config.yaml
n_layer: 12
d_model: 192
n_head: 4
n_kv_head: 4
head_dim: 64
d_mlp: 768
vocab_size: 8192
activation: "squared_relu"
norm: "rmsnorm"
norm_place: "pre"
norm_eps: 1e-05
positions: "alibi"
qk_norm: true
attn_scale: 0.186
bias: "qkv"
tie_embeddings: false
parallel_block: false
extras: ["local attention windows", "a norm inside the MLP", "value embeddings", "hashed n-gram embeddings", "a smear gate", "an embedding shortcut", "norms scaled by depth", "capped logits"]
init: "uniform"
init_std_qkv: 0.0247
init_std_o: 0.00503
init_std_up: 0.0247
init_std_down: 0.00503
init_out_by_depth: true
optimizer: "muon_variant"
lr: 0.00874
beta1: 0.95
weight_decay: 0.012
lr_head: 0.00396
grad_clip: 1.0
warmup_steps: 0
schedule: "wsd"
decay_fraction: 0.769
decay_shape: "linear"
final_lr_fraction: 0.0
batch_tokens: [8192, 16384, 24576]
seq_len: 512
doc_mask: true
train_tokens: 135100000
steps: 8653
dataset: "wikipedia_en"
Each number is 50 + 10 x the weight over its row's rms, rounded and kept within 0 to 99. Layers, rows and columns count from 0. The size before them is the row's rms in percent of the matrix's.

# k: layer 8 attention key, 256x192, rms 0.166, rows 64-95, columns 0-47
# q: layer 8 attention query, 256x192, rms 0.164, rows 65-96, columns 0-47
k64 103:48 68 37 54 62 49 49 51 51 46 44 45 40 43 67 55 52 48 76 57 52 44 31 45 63 40 57 44 38 41 46 69 49 46 56 76 61 31 54 58 42 71 49 48 57 48 54 35
q65 097:53 40 62 67 55 50 47 48 49 23 54 46 43 53 38 62 59 57 54 50 55 49 40 41 59 62 52 35 42 40 28 51 58 51 54 31 40 55 46 44 32 45 44 46 42 44 61 61
k65 120:56 46 52 37 38 32 62 52 61 48 57 50 44 61 55 46 48 52 51 65 50 38 46 46 36 54 46 50 31 62 46 55 41 32 47 38 45 49 51 47 58 43 56 54 50 45 54 55
q66 097:54 51 48 48 42 41 38 59 51 70 30 56 47 56 55 58 66 61 35 60 46 54 53 42 42 60 32 60 50 55 59 42 53 54 49 64 61 59 61 66 31 46 51 57 45 43 55 47
k66 114:55 56 40 49 45 45 65 79 44 43 45 40 45 43 57 70 47 50 56 61 43 56 60 48 76 50 50 49 46 35 31 49 43 56 42 54 56 65 62 46 33 54 47 43 36 56 33 47
q67 099:43 45 53 51 32 39 59 51 58 59 40 58 62 54 40 61 36 52 54 61 44 45 59 35 63 63 51 60 52 72 70 54 50 60 49 44 41 47 32 52 54 46 72 48 45 50 50 50
k67 109:41 53 56 47 41 57 58 43 29 39 44 68 58 47 66 55 54 47 55 53 41 49 55 59 51 56 51 41 52 56 31 67 32 54 52 54 48 45 44 25 51 49 59 57 56 52 52 51
q68 093:28 44 51 69 47 59 53 45 65 44 45 57 52 47 46 43 48 48 55 48 53 68 50 45 58 43 42 43 36 60 27 43 50 59 58 48 57 71 59 57 63 51 54 54 57 44 50 48
k68 100:59 56 45 44 55 53 50 45 42 43 50 48 45 58 48 48 47 56 58 91 52 37 36 32 61 58 56 47 41 44 47 41 68 35 38 39 70 55 52 49 50 42 28 57 55 39 58 47
q69 100:59 45 45 59 42 44 42 50 51 53 43 48 43 38 50 51 57 53 33 30 51 41 51 63 73 72 67 39 51 55 63 45 43 41 53 56 43 33 66 36 42 40 46 55 58 49 43 41
k69 100:62 47 39 48 56 62 67 64 38 45 44 47 36 47 64 63 58 54 48 32 58 51 61 49 53 52 52 43 43 55 43 47 56 41 53 49 60 47 55 41 48 54 35 54 49 55 52 46
q70 100:47 47 51 71 44 62 62 59 65 64 45 43 51 36 47 40 81 42 70 42 42 42 49 31 51 47 37 48 65 54 54 55 46 50 32 37 55 49 32 47 25 38 43 43 52 46 52 44
k70 106:35 55 49 46 65 64 31 90 71 58 62 53 49 43 38 38 47 43 57 48 50 51 47 49 45 49 44 45 54 52 39 30 50 50 56 58 57 63 50 42 54 54 67 58 50 35 63 37
q71 108:55 75 42 40 51 52 68 64 58 41 45 42 49 56 40 51 51 34 49 51 71 36 44 58 41 64 45 58 54 44 49 51 39 67 15 48 48 32 55 72 52 50 68 41 22 62 47 44
k71 107:42 59 41 43 53 53 42 24 37 48 44 51 55 43 64 65 50 45 47 62 28 72 40 43 44 43 54 46 28 50 61 57 49 45 43 58 47 53 42 71 48 63 68 49 60 52 44 58
q72 103:43 58 44 41 55 41 67 47 55 46 63 44 47 45 73 41 54 44 51 60 52 65 58 32 59 44 41 46 47 57 45 40 52 40 62 42 60 51 44 39 47 47 50 54 42 50 56 39
k72 105:53 48 44 54 31 34 45 44 61 38 31 54 55 46 55 42 49 63 58 49 44 57 56 54 38 32 45 59 56 45 48 61 56 66 49 43 42 61 45 62 55 50 52 62 51 53 44 46
q73 093:62 73 47 47 51 45 36 50 34 71 55 33 47 51 34 55 57 41 50 64 56 58 50 34 22 57 46 46 60 29 46 35 58 58 54 58 46 40 41 63 61 44 49 58 39 38 58 45
k73 093:46 54 44 63 51 39 54 24 42 51 37 60 56 33 37 62 47 61 58 43 43 64 69 54 39 56 44 51 57 62 52 63 40 52 61 43 42 69 50 47 31 59 40 53 53 59 49 45
q74 097:49 37 45 71 52 45 68 44 54 59 43 51 46 47 50 62 51 57 66 46 62 48 63 40 53 47 55 66 58 56 47 49 53 54 45 54 47 61 45 63 30 59 46 65 54 58 47 29
k74 096:57 45 44 52 46 44 37 42 49 49 34 51 46 39 54 53 53 54 46 62 50 63 54 39 41 50 33 36 47 42 39 38 43 49 28 71 39 52 48 49 49 52 58 66 66 57 55 69
q75 098:49 49 53 56 58 54 43 40 42 54 53 40 54 27 62 49 53 50 48 30 56 39 39 46 32 41 31 61 62 55 38 64 53 42 29 67 38 50 36 73 38 42 52 46 55 65 36 68
k75 101:53 49 60 45 47 53 56 42 47 59 56 40 39 47 48 37 44 63 38 36 34 47 60 47 56 43 57 54 61 51 61 40 52 54 51 48 53 62 59 44 54 46 70 31 57 62 52 33
q76 097:43 49 59 47 38 61 56 63 57 47 59 34 40 28 68 41 68 62 49 62 36 37 49 32 40 28 53 57 56 39 52 42 36 48 39 47 48 38 38 54 57 49 64 38 57 53 54 51
k76 107:31 40 53 49 61 41 37 52 49 42 44 53 61 54 47 54 57 60 43 45 62 39 63 43 32 47 52 59 56 69 43 37 49 56 65 49 62 42 71 51 71 83 23 39 48 48 47 58
q77 093:46 38 42 40 50 42 59 44 33 39 51 52 41 26 42 65 46 45 60 46 72 24 50 56 57 62 63 47 53 27 52 55 42 40 54 56 61 36 52 39 54 43 37 51 50 50 59 50
k77 094:39 32 50 50 46 52 64 52 51 65 45 51 58 43 63 50 68 53 67 56 62 66 48 50 45 46 56 66 56 51 51 62 54 62 50 35 51 43 51 47 71 54 45 39 26 56 69 51
q78 100:50 64 39 38 50 62 74 37 34 51 66 54 40 56 56 64 41 45 42 62 45 54 42 40 53 58 59 43 53 54 63 51 42 36 39 36 61 39 44 52 64 50 49 48 51 54 51 66
k78 101:48 52 39 27 63 47 51 56 33 53 48 39 27 62 44 31 38 44 48 51 39 41 60 42 49 47 46 45 47 44 61 53 50 54 49 57 61 32 52 53 52 36 59 51 45 57 47 54
q79 104:60 51 43 56 45 52 33 46 56 69 54 55 43 43 48 32 41 49 60 59 49 47 31 48 47 42 45 65 48 47 46 64 62 45 57 48 66 54 57 68 31 57 54 57 52 51 37 57
k79 111:53 55 62 41 67 48 36 47 38 38 54 49 54 70 67 65 47 57 42 40 77 56 50 55 39 57 54 47 52 45 37 49 21 56 43 49 71 52 51 53 54 53 52 53 47 33 47 57
q80 097:48 69 51 46 57 57 74 50 40 50 60 56 64 60 44 55 29 46 52 55 55 48 37 43 47 54 49 42 51 65 54 62 56 59 65 61 30 31 58 60 36 45 32 55 60 54 70 33
k80 101:52 42 34 57 52 36 51 60 33 17 50 51 59 30 45 50 48 46 39 36 43 44 33 39 54 53 56 64 66 39 38 60 41 47 56 60 45 41 46 38 51 47 54 55 47 51 53 60
q81 097:69 62 63 41 58 53 54 65 30 51 62 44 40 33 64 37 29 42 61 48 52 44 56 34 31 70 45 36 58 51 52 41 52 52 43 61 53 59 52 53 46 38 31 43 60 41 22 55
k81 102:54 45 62 63 52 65 53 49 27 48 59 59 33 45 54 48 64 46 38 50 44 55 51 41 29 46 43 65 49 40 45 43 31 54 49 48 55 32 43 48 51 59 34 57 48 41 55 39
q82 097:46 50 30 55 51 54 57 61 55 57 47 43 44 50 36 30 45 67 57 57 47 59 44 43 34 44 52 49 60 56 46 65 50 52 65 41 70 66 37 81 52 49 65 37 50 28 38 62
k82 098:42 61 49 31 46 49 39 35 64 52 35 41 73 55 49 39 43 37 54 51 49 54 55 35 39 55 45 43 55 31 46 37 42 62 46 62 72 59 50 50 41 32 55 47 61 45 54 26
q83 090:50 57 59 46 49 36 34 60 44 27 52 53 42 40 61 63 67 40 65 50 72 40 54 59 79 57 43 50 56 39 69 56 40 38 69 43 60 60 59 41 52 48 42 52 56 41 43 52
k83 098:47 40 57 55 47 64 63 62 48 58 54 36 63 66 51 62 47 43 65 59 63 53 63 46 37 45 55 54 49 54 46 40 46 58 43 21 61 50 51 33 54 53 33 59 40 54 43 27
q84 094:58 49 52 44 47 44 40 46 48 61 46 57 66 49 56 45 33 45 33 50 64 55 41 57 34 36 40 73 46 57 61 32 32 46 72 46 50 60 46 29 34 32 59 61 54 62 52 56
k84 096:62 49 46 63 52 48 57 56 39 52 58 57 58 44 52 56 53 35 44 66 56 46 54 64 55 47 57 45 57 58 50 58 38 61 48 38 47 49 52 40 42 44 44 47 42 33 38 53
q85 106:47 51 56 40 41 42 56 49 62 59 49 47 58 45 57 48 52 51 50 65 56 59 59 61 59 42 56 56 60 46 36 47 49 48 66 59 64 74 50 46 60 58 26 59 50 41 51 49
k85 104:42 47 48 27 53 54 45 54 61 64 63 50 52 36 58 39 32 50 56 57 58 52 60 45 61 54 51 62 35 39 39 55 53 59 32 48 65 49 78 39 42 32 62 35 43 53 60 47
q86 096:51 44 56 51 46 46 49 43 41 34 45 38 51 80 35 49 56 49 38 57 47 42 56 38 43 46 47 48 48 42 57 41 55 57 63 16 57 50 66 41 42 50 44 54 62 36 42 38
k86 104:47 54 50 59 49 53 45 54 50 52 67 47 55 59 62 40 46 56 53 56 48 55 52 61 50 45 42 48 51 59 35 41 49 63 76 44 45 48 26 49 56 36 44 42 53 34 47 38
q87 101:50 51 46 54 58 34 33 37 49 47 65 47 38 44 51 54 43 34 33 35 44 64 47 45 53 32 54 40 48 48 70 42 59 59 39 62 44 58 67 39 46 55 47 65 43 34 55 52
k87 105:62 33 39 59 62 50 59 44 36 64 56 54 56 56 56 52 58 49 36 65 57 57 55 26 40 68 43 49 46 50 31 52 49 67 45 56 51 61 50 62 49 58 54 46 50 41 54 52
q88 098:37 36 54 54 29 25 47 42 52 32 55 42 63 53 45 39 44 44 37 60 65 61 30 49 46 45 41 39 48 39 41 38 49 38 30 44 41 61 57 33 52 52 42 43 44 54 47 36
k88 108:50 36 34 61 41 48 51 46 48 49 51 36 48 49 34 49 55 28 66 70 38 59 39 52 62 63 56 50 67 56 39 65 42 80 38 39 39 63 37 36 49 57 54 40 50 47 47 52
q89 097:64 32 45 57 40 60 40 58 54 53 40 49 34 52 33 36 53 60 58 33 48 53 64 35 33 30 52 45 60 42 48 57 51 48 70 50 24 51 53 46 42 67 48 39 57 61 62 61
k89 102:62 39 61 39 50 52 61 43 46 36 37 45 67 54 53 53 61 57 52 46 73 43 52 38 49 62 36 52 59 42 43 63 48 59 52 49 46 50 65 55 42 53 43 61 56 55 45 40
q90 099:37 57 59 56 70 48 39 42 63 61 50 60 59 53 63 44 38 66 67 48 36 42 50 49 45 47 54 53 55 61 51 47 48 37 59 53 52 45 47 53 60 57 69 63 52 54 46 49
k90 101:44 51 47 45 54 40 41 48 53 47 47 60 63 60 34 49 40 45 53 50 59 41 42 44 58 36 56 58 69 63 37 42 22 50 50 75 48 57 71 55 53 45 70 50 49 54 42 46
q91 094:53 50 42 49 56 64 39 62 50 47 32 58 50 43 42 48 62 41 48 55 47 63 56 57 49 37 56 61 59 59 34 42 36 42 44 51 47 54 50 50 28 56 47 36 59 57 64 63
k91 089:40 52 53 34 45 51 39 48 59 51 43 45 57 33 56 52 66 30 64 58 52 62 36 43 45 55 54 49 60 40 46 47 42 48 52 39 46 50 53 55 62 60 50 65 58 56 50 44
q92 099:45 53 44 51 38 38 55 31 38 44 54 49 73 48 52 54 41 62 72 43 56 34 48 54 46 73 45 45 52 48 55 36 47 52 47 53 48 72 50 53 52 36 54 59 47 41 57 49
k92 104:54 57 61 70 54 46 34 46 49 59 55 56 45 45 48 62 48 62 44 55 43 55 54 46 45 42 49 30 52 45 50 62 35 61 56 64 52 42 46 57 40 50 67 56 54 56 37 58
q93 093:56 61 58 43 46 31 43 51 36 37 36 51 36 36 63 42 41 53 64 44 54 44 31 46 53 58 29 52 45 60 62 51 64 73 49 38 55 47 54 73 44 52 40 50 63 57 49 45
k93 092:52 51 55 59 56 55 53 67 33 48 46 40 62 57 52 36 55 46 46 52 44 37 46 61 56 48 54 72 40 61 49 55 56 42 41 55 58 62 51 35 34 58 55 45 56 45 40 53
q94 101:53 49 59 49 56 45 49 46 55 51 42 55 60 45 38 56 47 58 45 30 43 42 33 53 51 42 56 44 50 52 53 53 51 39 51 60 63 38 43 45 51 43 33 58 63 48 49 47
k94 099:54 53 48 52 43 41 36 54 41 55 56 47 51 50 44 47 51 49 41 52 62 60 65 54 64 56 56 76 63 51 48 39 43 51 38 38 50 34 57 35 52 27 48 54 47 53 58 64
q95 096:51 38 29 40 55 62 39 49 60 36 35 61 55 54 45 44 47 44 42 41 52 36 54 71 43 47 33 48 60 34 45 49 53 42 42 53 35 52 58 61 53 40 55 41 65 51 57 43
k95 103:47 55 62 51 49 47 57 47 47 56 41 25 51 28 24 49 56 61 57 56 52 52 45 61 33 40 53 36 54 43 53 46 37 47 52 24 37 48 59 48 50 63 57 39 49 46 56 50
q96 100:67 37 62 41 51 49 54 61 28 36 51 53 47 64 44 53 48 64 38 58 27 39 70 59 70 57 49 44 51 60 46 39 40 49 44 49 41 69 69 35 57 49 58 48 45 46 39 58